Weights of a small transformer language model: 16 layers.
Each number is 128 + 32 x the weight over its row's rms, rounded and kept within 0 to 255. Layers, rows and columns count from 0. Numbers have three digits each. The size before them is the row's rms in percent of the matrix's.

# down: layer 5 MLP down (transposed), 1024x384, rms 0.0483, rows 363-373, columns 0-191
# gate: layer 5 MLP gate, 1024x384, rms 0.0486, rows 364-374, columns 0-191
# up: layer 5 MLP up, 1024x384, rms 0.048, rows 364-374, columns 0-191
down363 097:104104129219129138136137113141147132113022093118143170186105160131130170154152139148120050145127150171071120165105097172077147153146096117092098099100096136104118177129130112125071124110141098143159181124162132136144082106182132139080129143181113135112100133007140165111119166117132127165138114125097103067156135082124077119065149140137115098116128140088122146085116161117100121092152145129100128085208147109125120126099128121121143129118131125122139159120127109080125184139154144071127150138135153081050122132133164143131152073149106171122100101169165148188109123133144072074
gate364 094:123162202161179112121125143147150156114109120078052175096150152061150112094137056192130159092137098139099174117154173078138111153135087147097150165130127191170128060121134133101081122169152135100108175136113118145102142118160161129099091140130121130128120176151126139128153126115065105097171134145196139114148090132092097183158110117133169126098147175168115127174140193134115106138100170137108195134101112060114130131114191152133165122124099128170156099111082163156110103126176167060130076128129177173142133162169089117166150151033071115137086151134099090182143149151156124112
up364 099:131089124139115101157151092094118148151144135130153082109104108165121104133149141071139089097181129116122119103172125171110177132101139109156114127138110077109092180077107142145076106132118165168175123134134158110122123138133154158231142121124046195142104082072145171156099202110149176191152100170116091134108120076153120127105178121116134134156147105120136077155163117108125191082139117089142078131192143133140096132075106162039170126132153129063121155167095162092144100134119081156099142190110135135101104139194124147164130126183085143139178118118175057090140120167091110154
down364 098:125163161111091123156144134178181158137137123097144089086114132112080157135123135093190106148150125164118126104184086143172152064070167149192106125119121093123086145058115173158121141120120151098119081146123095126112141109156174160191124140202085150110093183106149136144086045088133144167083073119107120150126111087166145059091128141160173123125118109179166139138135151086164089167125057087176138142139181112195130152124098099101150139082126096131132165153098122138079154126140113141166160134095097120135110117150170130102140133134118129091100151076153129149189109132115121149
gate365 094:119142103079078139146144105140173100142124131160108123167126102120151139135103124100112084149074105106067109113149114155116132147126147108188131108117117107134166156156147098141179082128150088159087156170123141184104123134069134137176126136118159115075091144147085150123071077109167143128089123146153119144153163157114117120163124115143060090166128121098134089163091104129115156112190138108179079154173198114132150142172142107163138085207182119161157057150126132172128138125128196177088109144104177155114135132157126091072118171144095111147065166132125149110138189107127125138
up365 095:147127113124136153062206114170096105149127177122101109137112150136169145090158153147163154128141178141120118170203125058136111103122108138165148160184106111065051140112099111069109189091143198098168121138120134087173141096160126108143109096161085075091100123173113130076146144139130126112161086131067194056053064136126113139124080134146139092113120100122079126111189162111119093126097127178108122111105095165114183097156134156131118136135145114111124156086160167128078112113126102162096152147138130126134102086134099182163143119132132135166142136161115096097072073139065120142
down365 092:084143095114197181176126130094116119192122130133164103124096156130100113134112123166133185120114143166180142105206081157146079105142125090122151112173121053149121100101085162167115113138081109145144128134131126131138139116113099132153151125118152170112143113177082124169097115110143077103099085137184092143114133109175104144131102132116104223099175178124139153110076052109164126123134074160074087083106112135133096063083101123120146160148127121124173161156147087179128131130140126164120088098114060150163147126110109175127167159090129115155154110095185136149122138108063127126
gate366 110:145164078120129191148105138159134198104149149124127111106129123147134050079137131178179138090196146185134116182087123133111124057109101164117124151125100113127069113091177072154132081179183133160172127136216128173121143147141168125074150175076151109124120098191079108178112092179160115114181111113131111156139151127128136164118124102115107145181123182090106132117139122128115110157105104154127116138069127103113046072099077184120119127138129110131132200107160117110143098189088143098181126101118162121155144164139124155158065101168103105076174142157079122117111079108145139122
up366 110:110124086134124130020101150092149145108143162100123158111086126164163072076112126136166152077136147113097174131131054117103173069145145132152103136138125113166142151174145150161185098122162141143195083164099103105098140090144188169125098115094126124159128149165071157137189118102104119143111136116143128129129177114109114135091094144155130143098108121149140156112124184166145114087100098145166091097125108161110100120126099127142083106162115140083121166051135108088116136055178115152136144160114148143143167099172123109190066101229098067119171165119123147153051150125156154194
down366 101:122121134123122202100106174103145105197155134122117116135112133115118136107079159160165166092132086141153164170124134107124116139163140145149132103168143110139165159140199142141224168088156104075107101183101144176135163159144164199077071129098148102180130148093146144178185084123146093131189117117096125177189149147147108143171130073152132124104118151114102132140088142186130084099092128150172131085122148135144091130080139111113123103138147116148108145146085127164152116138147197162099077070093171091153155078215123059121145122148171126129154115093136166147068185138143113143
gate367 098:105153114202127154172161057108109192130077152118118102188118109209142114111117108097124096090126131176097119165126144146120227156102122038177121156146126097156129143141196115150151141145137115141138172122179112122164120153176124167126118080103144151114111048133131104094180139097134093106127168099035115115071166111136092160097137162182135133104088156124178115090134164128151185156110199074168195155165178153131159114153107164211094112165181041079127082214123118125084108088155121137136156146081116132122147152142159136119115132112116113158113113124170126096115125132112183080
up367 095:074142109139131137004122127138136167176127100041113133090080090114159101083129122100141132120114114087134077097124185117137151159091093126069058096055118141138185120146118126110141115107092149120056114226106132099129151141130133064158071090144114157171107112124126113187223136152145128123083064159130146155088125120081145117213101111119150110085162152200113121139125107148106144109124160126123162177173115096132123170185139106073107145156141079099091128149121144190097148194097154035155147123126090153084133126167116089136164153152106129093151094113140136108136161108123133123
down367 102:126118136125142128079122110165109156056121151156117118116107168097069113120107132134144170123203164141095073105128150110131132136091196110081142144155064087143122116112102121122172116131131067091071160149105161119098198142077116104120107105104159085153134096158166098126080105146162126093153154100108117141135134161102178124107108152176088135145142187120105146121097100137128101121163123161092103142100094144085126148080128157144103138130087117178069132080136139129115131078098197166191137089152095154124104115086091102152124188178089146081098089051114120094119125121128107161
gate368 099:125114155089108115151155154122132145166137145136145077152116135134171061134142213121140119136139144116136122151208171129163097133145141125070156154065156145150073115156121148151129121122139155106112167104058110118074112131123133120176109110132128209167141090194129085196152197153125136099060159162116132225155112133132134118142137147133129116202136112092139185175154162147137119109099149086068149171158160100148072117165092112140074181119138131086139101115111088124189140094066131126145133140075142163148148115052152110107179116134192181123148134119145153135148161067129156214
up368 098:132101120081180141125095143107125144171130139101165119113114129090104069170113189116093091147113169083111132152095202129057076157147145101128144139108117131156104130126114140140086160151130104151122132150069122103090135128090163080154078080121120157148100118155158103172147121115120155106070161136103155142108106117124071097126148152160119115200097129083134136204148137230085106117094115092081180118180101131105161085125060111148141131157136122142114090140133131142154136039106107144125171106122107166140082150096098118095138101125109151150134112137100163119126135115122153176
down368 096:145111155106129151076142136088168134187114106157132134118136103098141122183126116115151168135153157123107117089120125117138160171108138157073133100102169062157094152137098104083075090097128088195137171157109084110117148089136116114101134179126150094125146126136051159171165162090186160157084200187125122163117113117167114119166096127148151084083104100067151126091150092124140157089087108124105090121170126086135163112090111158128121073117115117133096170180197158164100123091087165216112093108140144092143120221090121050156106099117132147091080147088120146198139158174113139092
gate369 093:152163126133095151179100122103194132153135092128127118117162129089178106121124167171132108170131156141138122148110071119101153113149132112109130145131140170186153112171168102156142089140113167206150093154155133084067223116141118082132140072108159151153120150105102148137120104117141161124201123165131165143097131127172152118157153120180129131094128094121177119115151109112156172121185145111096086128124195155137127095156151161128062093080083153166121162092098078103124049118105148131184112149071106129136177127158135125132138196142134106108153099135136178160114131146114143145
up369 092:129110107108155169092119189088084128156136179149095185161124160157116120142150161082101125079104120110143121175147146163132110171132115100143121087102069106129161123125169153150126059124119119072092190135103127106156112159168130191136102121182111082129107157207157108121171097134169109113136116113098060115115135151119141139127112101184075059152113133160119146128076099172083118091107093173178091122094091116138127207146106089072106112091160149101118138101159117143158162159121115083128129108133110140107118113093095126161135176160119140121120164090200132131100115151137088142
down369 097:161073094125159143151177106078105143098113118107152129114093157067143102153145151149134090178099077104162090147159068141048099146076115089142129151075153145125128075157191148182093094156106125125145164067156089120124110194131118126124069126186144090134106169127147098086133056136139153129255135104171109130152065134122172133104148077133065143107115146104106172143068131103152080089124178151084124129074148181132173090120083185112112103099077161166155140142152098144124124162141081153158159175126106112115157102144076100126156203179119082103116117136142149119142085122095100131
gate370 095:164093126174122103144090162088118150104125169099131162112097118114134133115152144105131115165152104081113177108130221126125099116129151144097129147086115108147164118159164077174111139089158049185081118145126158116137164126118205173150109111115138091194152169109129094100216113137166127084147176045113092135151085143080107093125143097135125117156171144123063139137178125116162125094181147079147079137151141106183132116145146121114098181155152118107109134133145131126088122093099133175142113134097174124091111066174118090152163148095148100128111173103090175144154153152115155091
up370 094:133129114079102181122176129161147115180136186132163121108108171127130155104104102122130147112122100144166147072130112080099165130157076099080114121204127112076104139166122124126123089148165161073127104101146083119123110177124151142151130127195140116141125143058132099204039196144115113118119146106140174173141138132162095182223123103185136117185070059132116131159112189182148194185156156143111145104150096150117069141098189131171108143096070116121090126156068129168186120144138146160097137126114129077113124126213065177167115095155115135098152117179166098125151133170176136125
down370 095:138136138102187091118118122135171146142112102145100189171202164130082121145171102134167093089143138159152079184135170142175127123072160123067126147065121128169120163160142084166108157139105102170150194145103151164105085088158080115175111112060190131093117106186130153100152139104145148157131116104111157168064155092148155104072095153121073173173109167147163154141162121165096103111105120118139183190129080105119151114182041115111138196131173151149152107112204159132138098134143081161135159143228148150133105103099152107104141082093185098147160135071127174109085134125116083145
gate371 094:142126133134187119106144105168101097119140146106120111120117102065185086146130120131164089104107150140163191139139117127073103122191096099170147140138149125093197172105082111109124142186162126112091126083165184186108170145060073114159119171128098077142141114127113083112162108187122112176124155117111094122124100109151175163183158089149156145124115111120098153150100151156170160094160129107106124093095084177078074163171129142100150169134159131108098119102092102135129126099156145109125102122106084107235129164107142171082142114143081171108166105191107124195117118112098176173
up371 097:091150135152154115116130139067093098089102130146091140132070081123179131126130144144192149103075183140111171100168093150133162121164179096128125108095125075119146132136139127110176122221136120126098133155142153131124029115131115158103096183152108110186156138124171110206147108135179130079170120123179113150118141165129146097096102113166119066114103133126134114078200076148120021160188093102109039105102147156111106154168091160188166118095138058143117110092087085122112126165143107120132071161164073100123121026116156109086125108132095155130099098125087155115129172109174100122
down371 097:111155146086186159156161111118166123131128115191154127162178176126062125150138154153189111164093083165198131191148099116145163095092121158153142118055092154158092148103127106164107145091120148194133122214118102121144132132153100130181135092125146130158143113126180161072128121132131107112116132162104200074140124156126169081108129191177136079123191096145071111100131167100120122120114142136094179139125140125151108111086067149106150184146166106159103119116100169174123093142128111151119088150183196121112151064138108106103095121168098133200175094206134137066137126156137138095
gate372 104:114143146124126117137071060149127157119128084124140148129103099064143186126155122118104090123157109139068110132094044174169099124169120116166124137169208135144197155105090151116081092144168103099086132130121051095171127137160064106112091144207135109101154176146123159133126099082144118105164061114131124134138173130113111139128153181093103143127163127117191123199215138180138189105157124103135169143101144150047107149100206156100170139141146108159094105101168111151103049131127077155099039149149160120117143119112161127113119086104126115098128118145113118103127144104113155109
up372 103:077156132101155172092187123102137112073093148158170103090158079106154140114154083109155166144151132090155138133112154113162113105141126124125126167137092159108054086186100149148163164140125094173111178098048149121138100121095163129157100154117135105088127147110127109135151130147130156082141168074131135143107111067139174151142130105151144193127167146152135087141140123121133148127144183152099096105167109173157117112137112101086114140113126182157159078153116156146183192143058150131143139178111075146125126167091132159131091088167151116164122173105135182090153121154146083104
down372 101:170129180141156151112110086132120184125116076175132116032112137092106168143156115116127153110096120150165116174157073087111062104148122193121145152148094188087160113151153147071106105109133088140152060099126160136105144125107101113173159161134071157140110120140116103106131106198142125091135075126114174163122098127160102151143070137141172104191139136132132147133222137143116126161153121095109140148103159140130115160087113122111127139118165087103150090084175147120084096123117148161101138110119177052187121157089149190143109151142122143076118084134066101102091120099134162137
gate373 087:120125152138145122114116125128142103117048131102121138122129128117123128132156124139130137160129110153135092142116118155166101111149077131122127183063142176100136122119098105119159150167077122171082171129145134218095196083125105127145147164152205096160084109151121136059171109121127116145174149110136133088086089163096121046157107186183142070117120058141056094111110117131116081130141178102150073110069097085134186142018171158112112125076163189135089063175152182135084124110120085111101136142132108078087151110108122121108136154112103105074062141173165161158159141149111170089
up373 088:203094117156092120110197069112164173114143199165194090175168080115136128106174136128128121093122122111118125118115120123152146121109182090040186100145079155110130132074116161153114113090166087126176081163109111047207061154141140086110098130111114153147172151184080146169037119114115139116077100143175115131083125143184125165063100105108126140109122186100166136127181129148144178105169129114077153107116146098102127140166150108137115159131129094132169208073180099136166102139112114141104139114095080091119071180140157100142121104123131097148141102125095074078117150085122149084
down373 095:115140093183075128135140089139072082121128132179163101145109110091117137087079131083153081200076106154175110129086079113104080101095083111144191155102078146154145135101121135150132089105216195076116166133150173162141102127116122081105104174140164141087153081109162121126113154158062167133070191108114107078077121073191175069148111179097156096079090128147154135136150116154094158118112156099122132113108072125089136129136151123168086118108135122109187085121129179119085100111154055179165128109153176181052147119140145145140091134142170148105168124073114139116134142170183109145
gate374 101:138193089104108088116075152102086120183105107070130135042101175122101084122103167130149125151138150105103128127104144170137148134131092111151125113179126173135174104065106115061112091155172115128125165146104165146155130164162124147198134131093105133164120138202125108112114103160191154115094164116152132111131148174160137132127164137172158105065090157184104099124120103141153097148132158096144126151075126111135112078143057165095155156170133100094077065049142087106081106149135127191064140199082134138112111123130159088116215099126154088173134133131162100170123124159096134104
up374 099:088126128148106108115132186101071099137090083089097194115133170177133121194070134154175161123149151089095134146171136153115136102121060141122120176171090173166085102144133213120110156155176094167111128107148127125134101172169089169186131098127132199182088149190128065143150135089107128124115098085095128116105127169096083196145169094139094114081106130113145096048095125130129122149160147131117082140171139110137146093123132132143112117158116089129107126121130101143073151141164140196145105058103121191151085140120098117111153112102104045085180141083103147087126115092129151176